Weights of a small transformer language model.
Training: a variant of Adam for these matrices, 155M tokens, 9461 steps.
Each number is 50 + 15 x the weight over its row's rms, rounded and kept within 0 to 99. Layers, rows and columns count from 0. The size before them is the row's rms in percent of the matrix's.

# layer 11 attention output (transposed), 128x160, rms 0.0829, rows 14-20,78-84, columns 0-159
104:62 63 07 63 27 61 48 63 55 62 40 49 51 53 60 23 39 51 30 37 48 22 92 56 72 34 66 81 33 62 60 30 50 34 65 61 60 74 44 59 47 37 51 53 46 63 34 57 58 44 46 38 47 54 60 42 55 58 43 13 36 64 83 62 51 42 57 35 41 50 16 75 69 42 70 45 63 52 59 62 58 55 85 62 59 54 74 75 44 35 26 64 39 38 43 43 58 43 40 24 58 19 58 35 63 39 63 37 75 21 75 58 42 53 56 36 56 51 47 53 46 59 58 38 51 59 38 31 43 64 47 40 26 58 41 49 61 73 33 48 45 53 25 20 45 83 38 43 58 22 51 52 44 53 47 50 47 48 55 71
102:28 56 53 59 70 42 28 46 41 48 36 43 42 57 49 64 66 74 53 47 66 67 39 64 24 40 55 52 52 25 47 63 15 62 45 44 68 43 48 29 55 55 38 20 50 52 74 52 69 61 35 35 57 33 42 51 71 46 54 50 53 68 59 55 73 42 63 61 62 52 34 41 50 58 43 44 16 74 21 59 38 52 10 39 54 24 38 31 63 32 47 50 64 61 77 45 38 56 45 39 63 50 47 43 61 53 49 54 45 47 42 63 58 79 54 49 58 66 13 46 44 41 67 59 54 30 46 57 40 48 64 39 40 84 36 61 73 11 81 82 68 43 69 52 66 58 29 44 33 71 30 53 26 34 54 62 73 63 53 26
111:52 59 70 52 38 58 73 69 35 42 46 47 42 51 44 55 34 32 61 56 48 49 47 33 21 36 28 26 59 62 50 60 89 58 31 53 79 54 37 67 38 45 62 57 36 63 13 50 30 25 59 86 62 57 45 43 67 51 64 56 43 40 52 27 35 49 54 21 44 76 42 41 07 59 72 57 68 42 74 51 18 61 46 69 39 61 50 39 50 84 58 79 40 54 44 54 48 48 48 69 38 47 35 54 58 68 55 65 27 52 55 54 30 35 50 41 53 29 30 51 45 34 32 36 50 51 38 72 46 58 37 32 64 65 63 45 44 53 55 65 44 71 29 52 43 45 57 43 75 71 54 47 62 41 54 82 78 41 54 18
103:41 12 51 75 54 64 16 36 64 18 36 45 26 80 58 29 55 75 47 47 34 50 47 46 61 65 59 68 67 19 57 34 55 53 60 57 36 59 32 27 47 45 41 51 53 60 61 66 73 60 49 21 59 54 70 66 28 50 56 44 33 40 69 40 57 37 48 11 64 71 68 61 24 46 62 51 62 64 37 42 39 52 77 51 35 51 42 46 45 30 33 49 66 57 80 53 48 48 40 37 53 51 49 53 52 49 58 59 78 50 44 62 34 25 50 68 68 66 36 32 55 64 48 71 51 36 58 47 70 33 49 66 69 60 42 30 54 64 69 34 75 24 60 32 74 40 55 43 30 62 67 38 19 60 46 33 58 32 54 38
102:15 42 56 48 61 47 62 27 71 32 70 46 62 44 50 60 96 56 76 48 16 43 69 36 99 54 41 60 30 42 42 64 30 43 41 41 48 29 68 67 42 63 28 56 54 67 66 41 39 44 32 33 60 55 53 64 57 40 41 61 63 51 40 51 30 67 37 65 60 33 82 46 72 30 40 39 58 34 29 41 65 39 17 40 28 29 49 38 49 48 42 68 54 53 45 72 53 62 63 71 55 50 55 36 59 53 60 37 45 44 51 38 51 63 48 61 48 42 47 29 52 37 21 67 37 50 29 47 53 50 53 56 56 67 33 62 49 71 64 70 54 43 67 48 66 35 39 30 34 32 49 60 53 41 63 45 68 57 59 57
096:44 64 44 31 48 39 31 30 63 47 45 58 51 37 37 55 68 54 70 72 58 40 63 59 56 16 62 58 42 45 54 50 33 43 46 53 48 45 34 58 32 53 55 51 38 62 47 61 65 72 45 60 61 36 33 74 53 44 45 41 62 60 47 35 41 59 35 99 65 59 65 56 46 49 62 43 50 39 59 53 43 42 20 57 58 66 83 44 61 99 47 44 42 32 74 45 41 41 65 56 50 43 56 41 63 59 67 45 80 71 40 54 62 57 55 48 63 56 40 39 35 64 53 29 60 67 08 24 42 44 43 63 60 39 48 29 53 43 45 75 45 43 37 32 55 45 44 50 62 36 24 45 59 43 56 47 19 53 36 32
108:61 48 63 23 49 46 63 45 43 51 84 30 38 54 59 49 48 40 59 37 28 54 24 54 84 57 50 41 60 76 51 19 38 63 43 69 56 30 69 35 50 55 56 69 50 39 47 78 38 34 55 50 52 52 66 35 60 40 63 61 42 80 18 49 57 56 55 44 88 57 51 55 58 54 43 59 45 56 43 00 32 43 65 35 43 39 37 42 31 73 58 19 70 45 47 43 51 58 48 51 42 39 41 78 41 29 63 30 27 57 65 63 49 55 30 52 55 50 56 75 63 70 66 58 41 42 45 51 62 37 50 37 59 37 68 85 32 62 40 45 62 60 79 79 20 51 32 54 49 37 42 67 64 29 39 43 34 44 46 55
091:26 54 40 66 38 43 55 56 53 63 64 75 55 43 41 43 34 59 41 37 82 15 41 65 92 32 50 69 55 48 45 25 43 51 66 57 61 63 25 50 54 55 61 48 48 76 51 66 55 31 58 39 47 23 71 56 15 43 55 22 49 37 76 64 64 43 27 06 43 46 27 51 58 68 82 58 49 65 41 35 41 59 70 59 29 53 58 53 57 91 37 37 30 42 57 55 62 62 45 36 46 43 55 33 50 45 41 67 64 69 69 53 31 54 45 64 64 60 25 51 28 58 47 60 58 62 61 40 52 64 57 41 34 50 28 39 57 75 76 65 45 56 54 33 26 66 54 46 27 36 43 37 40 64 45 38 39 40 69 64
080:50 46 33 51 40 58 35 55 45 67 28 55 42 60 49 51 17 51 62 53 59 45 14 62 56 53 57 44 60 24 62 71 33 43 50 51 51 72 36 25 42 67 37 20 37 54 44 52 43 36 45 48 70 32 44 52 45 37 61 48 35 41 77 69 93 41 66 46 33 55 32 56 49 59 47 55 44 63 38 66 28 16 51 27 67 53 50 30 64 08 53 44 60 48 62 71 37 67 27 51 63 75 32 23 52 50 40 57 66 83 43 63 58 62 46 34 66 63 28 57 53 46 62 66 48 63 56 42 87 43 45 50 50 62 44 14 55 23 80 60 70 42 82 53 40 73 42 56 41 58 43 54 52 45 42 49 45 35 61 30
081:46 62 70 25 71 36 19 56 40 33 61 59 46 29 28 67 31 27 36 67 89 80 42 43 33 35 46 39 30 59 74 50 62 62 43 32 48 57 45 48 29 66 36 27 18 72 28 48 51 74 61 33 58 39 30 69 56 39 55 88 55 70 32 47 67 41 58 27 55 61 47 42 73 78 54 50 56 50 64 64 36 56 23 55 27 42 59 44 38 88 63 69 53 44 48 52 50 53 50 39 46 49 50 57 55 51 59 76 36 42 50 27 40 65 56 53 39 77 59 51 39 52 41 51 69 63 39 61 48 47 35 31 52 54 29 42 34 48 61 70 27 47 44 52 65 51 38 32 71 65 38 65 48 28 51 77 66 69 63 34
091:58 27 72 84 57 34 31 38 73 43 33 28 60 70 60 32 50 60 51 44 52 44 28 44 62 36 54 68 65 51 66 49 88 35 52 46 41 78 39 22 51 44 60 49 56 57 43 55 25 17 75 45 73 55 68 60 46 68 58 26 46 38 64 44 65 59 58 16 62 51 51 45 21 57 59 52 65 42 16 65 35 51 41 32 58 58 58 38 43 55 41 41 45 37 51 35 45 36 58 59 40 40 43 65 46 37 62 66 38 56 43 43 59 36 57 62 48 68 10 45 42 41 35 58 53 52 69 16 88 69 76 66 59 40 30 65 84 58 57 36 50 40 52 32 42 60 41 42 48 44 83 39 31 62 48 54 58 34 66 48
088:26 56 45 68 38 54 59 50 51 57 54 39 42 42 41 37 52 68 52 56 18 17 38 42 99 73 53 58 41 57 55 49 38 53 51 45 70 74 47 66 49 27 37 78 33 63 62 55 64 49 47 25 71 74 64 50 62 64 48 50 32 30 52 45 66 52 40 49 30 24 37 56 24 21 40 43 57 63 35 59 54 68 57 36 38 48 31 53 40 22 60 71 43 63 33 77 56 51 56 36 46 38 36 43 40 63 67 42 52 41 65 21 43 53 58 68 54 48 52 37 36 41 48 66 45 47 54 59 67 31 24 49 24 61 48 53 36 63 65 38 71 60 64 38 54 52 38 35 29 53 71 63 52 51 66 65 47 63 59 47
087:32 52 28 63 49 39 38 66 51 51 52 53 54 42 29 66 39 51 50 65 58 13 65 76 33 67 61 63 43 59 29 44 35 44 62 68 33 57 39 54 53 44 37 47 44 37 46 46 87 69 37 56 59 37 65 59 39 60 47 42 66 42 48 67 28 50 35 90 48 43 45 48 53 23 52 21 56 26 60 63 74 68 61 41 42 86 72 42 63 99 75 37 25 58 34 62 50 47 64 57 58 43 60 26 49 34 29 51 71 57 53 51 55 54 50 62 60 55 73 40 42 52 61 34 65 59 39 35 56 50 56 40 66 31 56 43 73 51 50 62 54 42 30 44 27 60 58 65 64 48 31 24 53 52 42 13 31 36 32 60
112:51 45 59 35 53 41 37 40 36 38 60 43 47 55 65 55 56 26 35 33 18 63 69 20 49 77 44 50 51 66 58 32 40 84 26 48 70 58 73 48 26 43 39 70 56 41 47 42 63 17 54 47 37 49 49 46 70 32 64 56 59 59 51 46 69 50 38 62 76 60 81 54 54 43 30 38 76 38 52 19 52 56 43 68 31 32 25 51 26 47 53 48 80 33 52 58 49 57 38 47 43 33 88 51 41 54 56 45 39 29 64 75 33 48 29 36 56 53 63 53 61 61 70 61 35 38 07 54 46 34 63 48 41 74 56 70 43 86 36 57 55 76 72 56 46 51 41 26 77 36 68 63 54 39 61 50 50 42 56 50
# layer 11 attention value, 64x160, rms 0.0862, rows 15-20, columns 0-159
095:51 63 42 51 25 64 53 45 49 52 78 33 36 59 34 29 67 21 69 59 54 24 44 57 61 40 70 47 39 50 68 67 22 38 73 47 77 41 41 64 34 44 21 30 56 84 57 41 60 71 56 55 42 56 55 42 42 31 58 69 58 51 56 59 63 47 52 42 40 44 50 41 51 58 56 56 39 66 61 74 20 53 25 60 45 63 47 37 57 46 47 41 79 66 63 50 43 64 48 74 70 34 54 48 50 48 69 25 29 18 75 76 60 51 53 33 38 68 50 19 49 50 72 57 57 66 65 39 48 36 47 42 83 77 56 45 53 59 27 57 62 50 52 25 41 15 38 82 53 56 71 39 53 60 47 33 67 25 60 73
104:79 63 33 68 33 34 41 53 47 44 54 40 59 60 35 70 59 61 62 44 32 60 65 13 42 17 56 65 83 29 49 39 62 60 40 30 25 37 46 16 52 76 59 42 37 60 62 39 57 54 81 46 74 49 62 39 86 23 55 63 43 60 62 68 57 50 69 53 38 40 44 51 61 47 66 50 53 76 76 33 42 58 35 37 34 44 63 43 45 55 64 56 60 65 37 62 57 48 71 64 64 60 46 49 41 22 26 52 40 32 49 38 30 67 35 44 57 25 47 48 38 50 50 31 16 43 47 26 76 51 70 44 46 59 55 45 31 63 53 66 17 61 49 66 41 55 76 47 49 38 80 33 62 52 32 63 49 65 33 50
093:65 31 40 74 68 41 42 79 64 46 64 68 52 59 39 51 50 46 48 34 34 35 24 67 39 60 61 47 53 65 62 65 40 60 54 60 50 44 51 54 35 37 24 35 73 71 74 80 33 66 56 69 73 44 40 61 32 35 49 68 30 37 44 40 41 43 53 33 21 37 59 37 49 70 40 38 73 42 47 52 54 42 69 41 34 28 62 28 59 43 47 56 75 36 46 47 37 61 37 31 35 21 39 40 96 59 41 32 51 38 68 60 62 33 56 60 53 38 60 56 52 58 50 65 56 67 62 50 70 64 38 59 92 65 28 47 81 55 41 48 77 34 43 48 59 71 68 21 55 44 66 67 36 53 76 45 70 71 40 56
098:71 62 43 42 45 35 50 42 47 45 59 68 20 70 35 62 72 50 43 69 49 70 36 51 70 59 24 30 51 73 57 37 49 90 45 87 48 56 09 36 46 61 11 58 32 46 40 48 47 50 42 47 73 51 50 69 25 47 53 61 45 46 42 63 58 51 38 51 48 65 73 47 50 28 54 42 65 60 21 50 58 47 31 77 40 54 52 60 47 42 50 51 59 61 41 55 79 44 51 58 54 47 07 64 38 66 49 20 54 40 39 29 86 45 53 48 50 41 40 70 56 21 35 72 69 41 44 73 26 45 52 38 67 70 57 60 49 44 61 65 51 58 65 58 23 56 40 41 22 61 69 78 60 63 45 62 52 43 55 69
094:23 94 24 41 54 73 42 60 24 50 35 41 32 59 46 32 55 44 43 52 50 59 58 50 49 78 61 59 57 72 30 26 41 65 25 61 47 46 35 41 43 39 30 47 77 39 46 34 49 43 39 70 51 41 50 47 23 75 61 29 29 51 40 28 47 63 63 62 65 29 65 54 36 67 70 63 60 33 62 66 32 43 31 57 34 68 54 46 59 66 80 61 24 59 71 30 45 52 76 71 57 45 37 35 46 31 45 35 62 30 45 42 46 58 31 56 63 62 37 45 24 44 40 32 38 62 38 36 42 50 56 51 53 58 53 44 30 26 73 39 75 49 63 42 52 26 75 24 62 34 50 86 38 50 49 46 38 32 33 40
114:34 36 47 14 37 30 53 56 66 69 67 46 56 47 66 52 16 35 62 42 29 57 64 15 50 34 21 61 56 54 60 46 53 39 62 64 54 59 36 54 53 40 63 39 29 39 65 58 63 53 78 44 70 67 49 34 72 54 48 63 27 32 48 52 49 34 31 56 90 57 38 65 38 57 60 45 34 17 55 62 65 60 52 56 47 32 39 67 30 53 19 49 17 42 44 73 62 45 49 53 57 31 43 44 59 62 25 67 64 69 71 26 72 54 26 55 63 29 40 49 58 57 60 73 32 46 58 60 65 42 31 15 76 38 67 66 40 58 36 46 69 45 72 41 44 77 38 56 55 41 33 56 57 58 36 44 50 33 49 56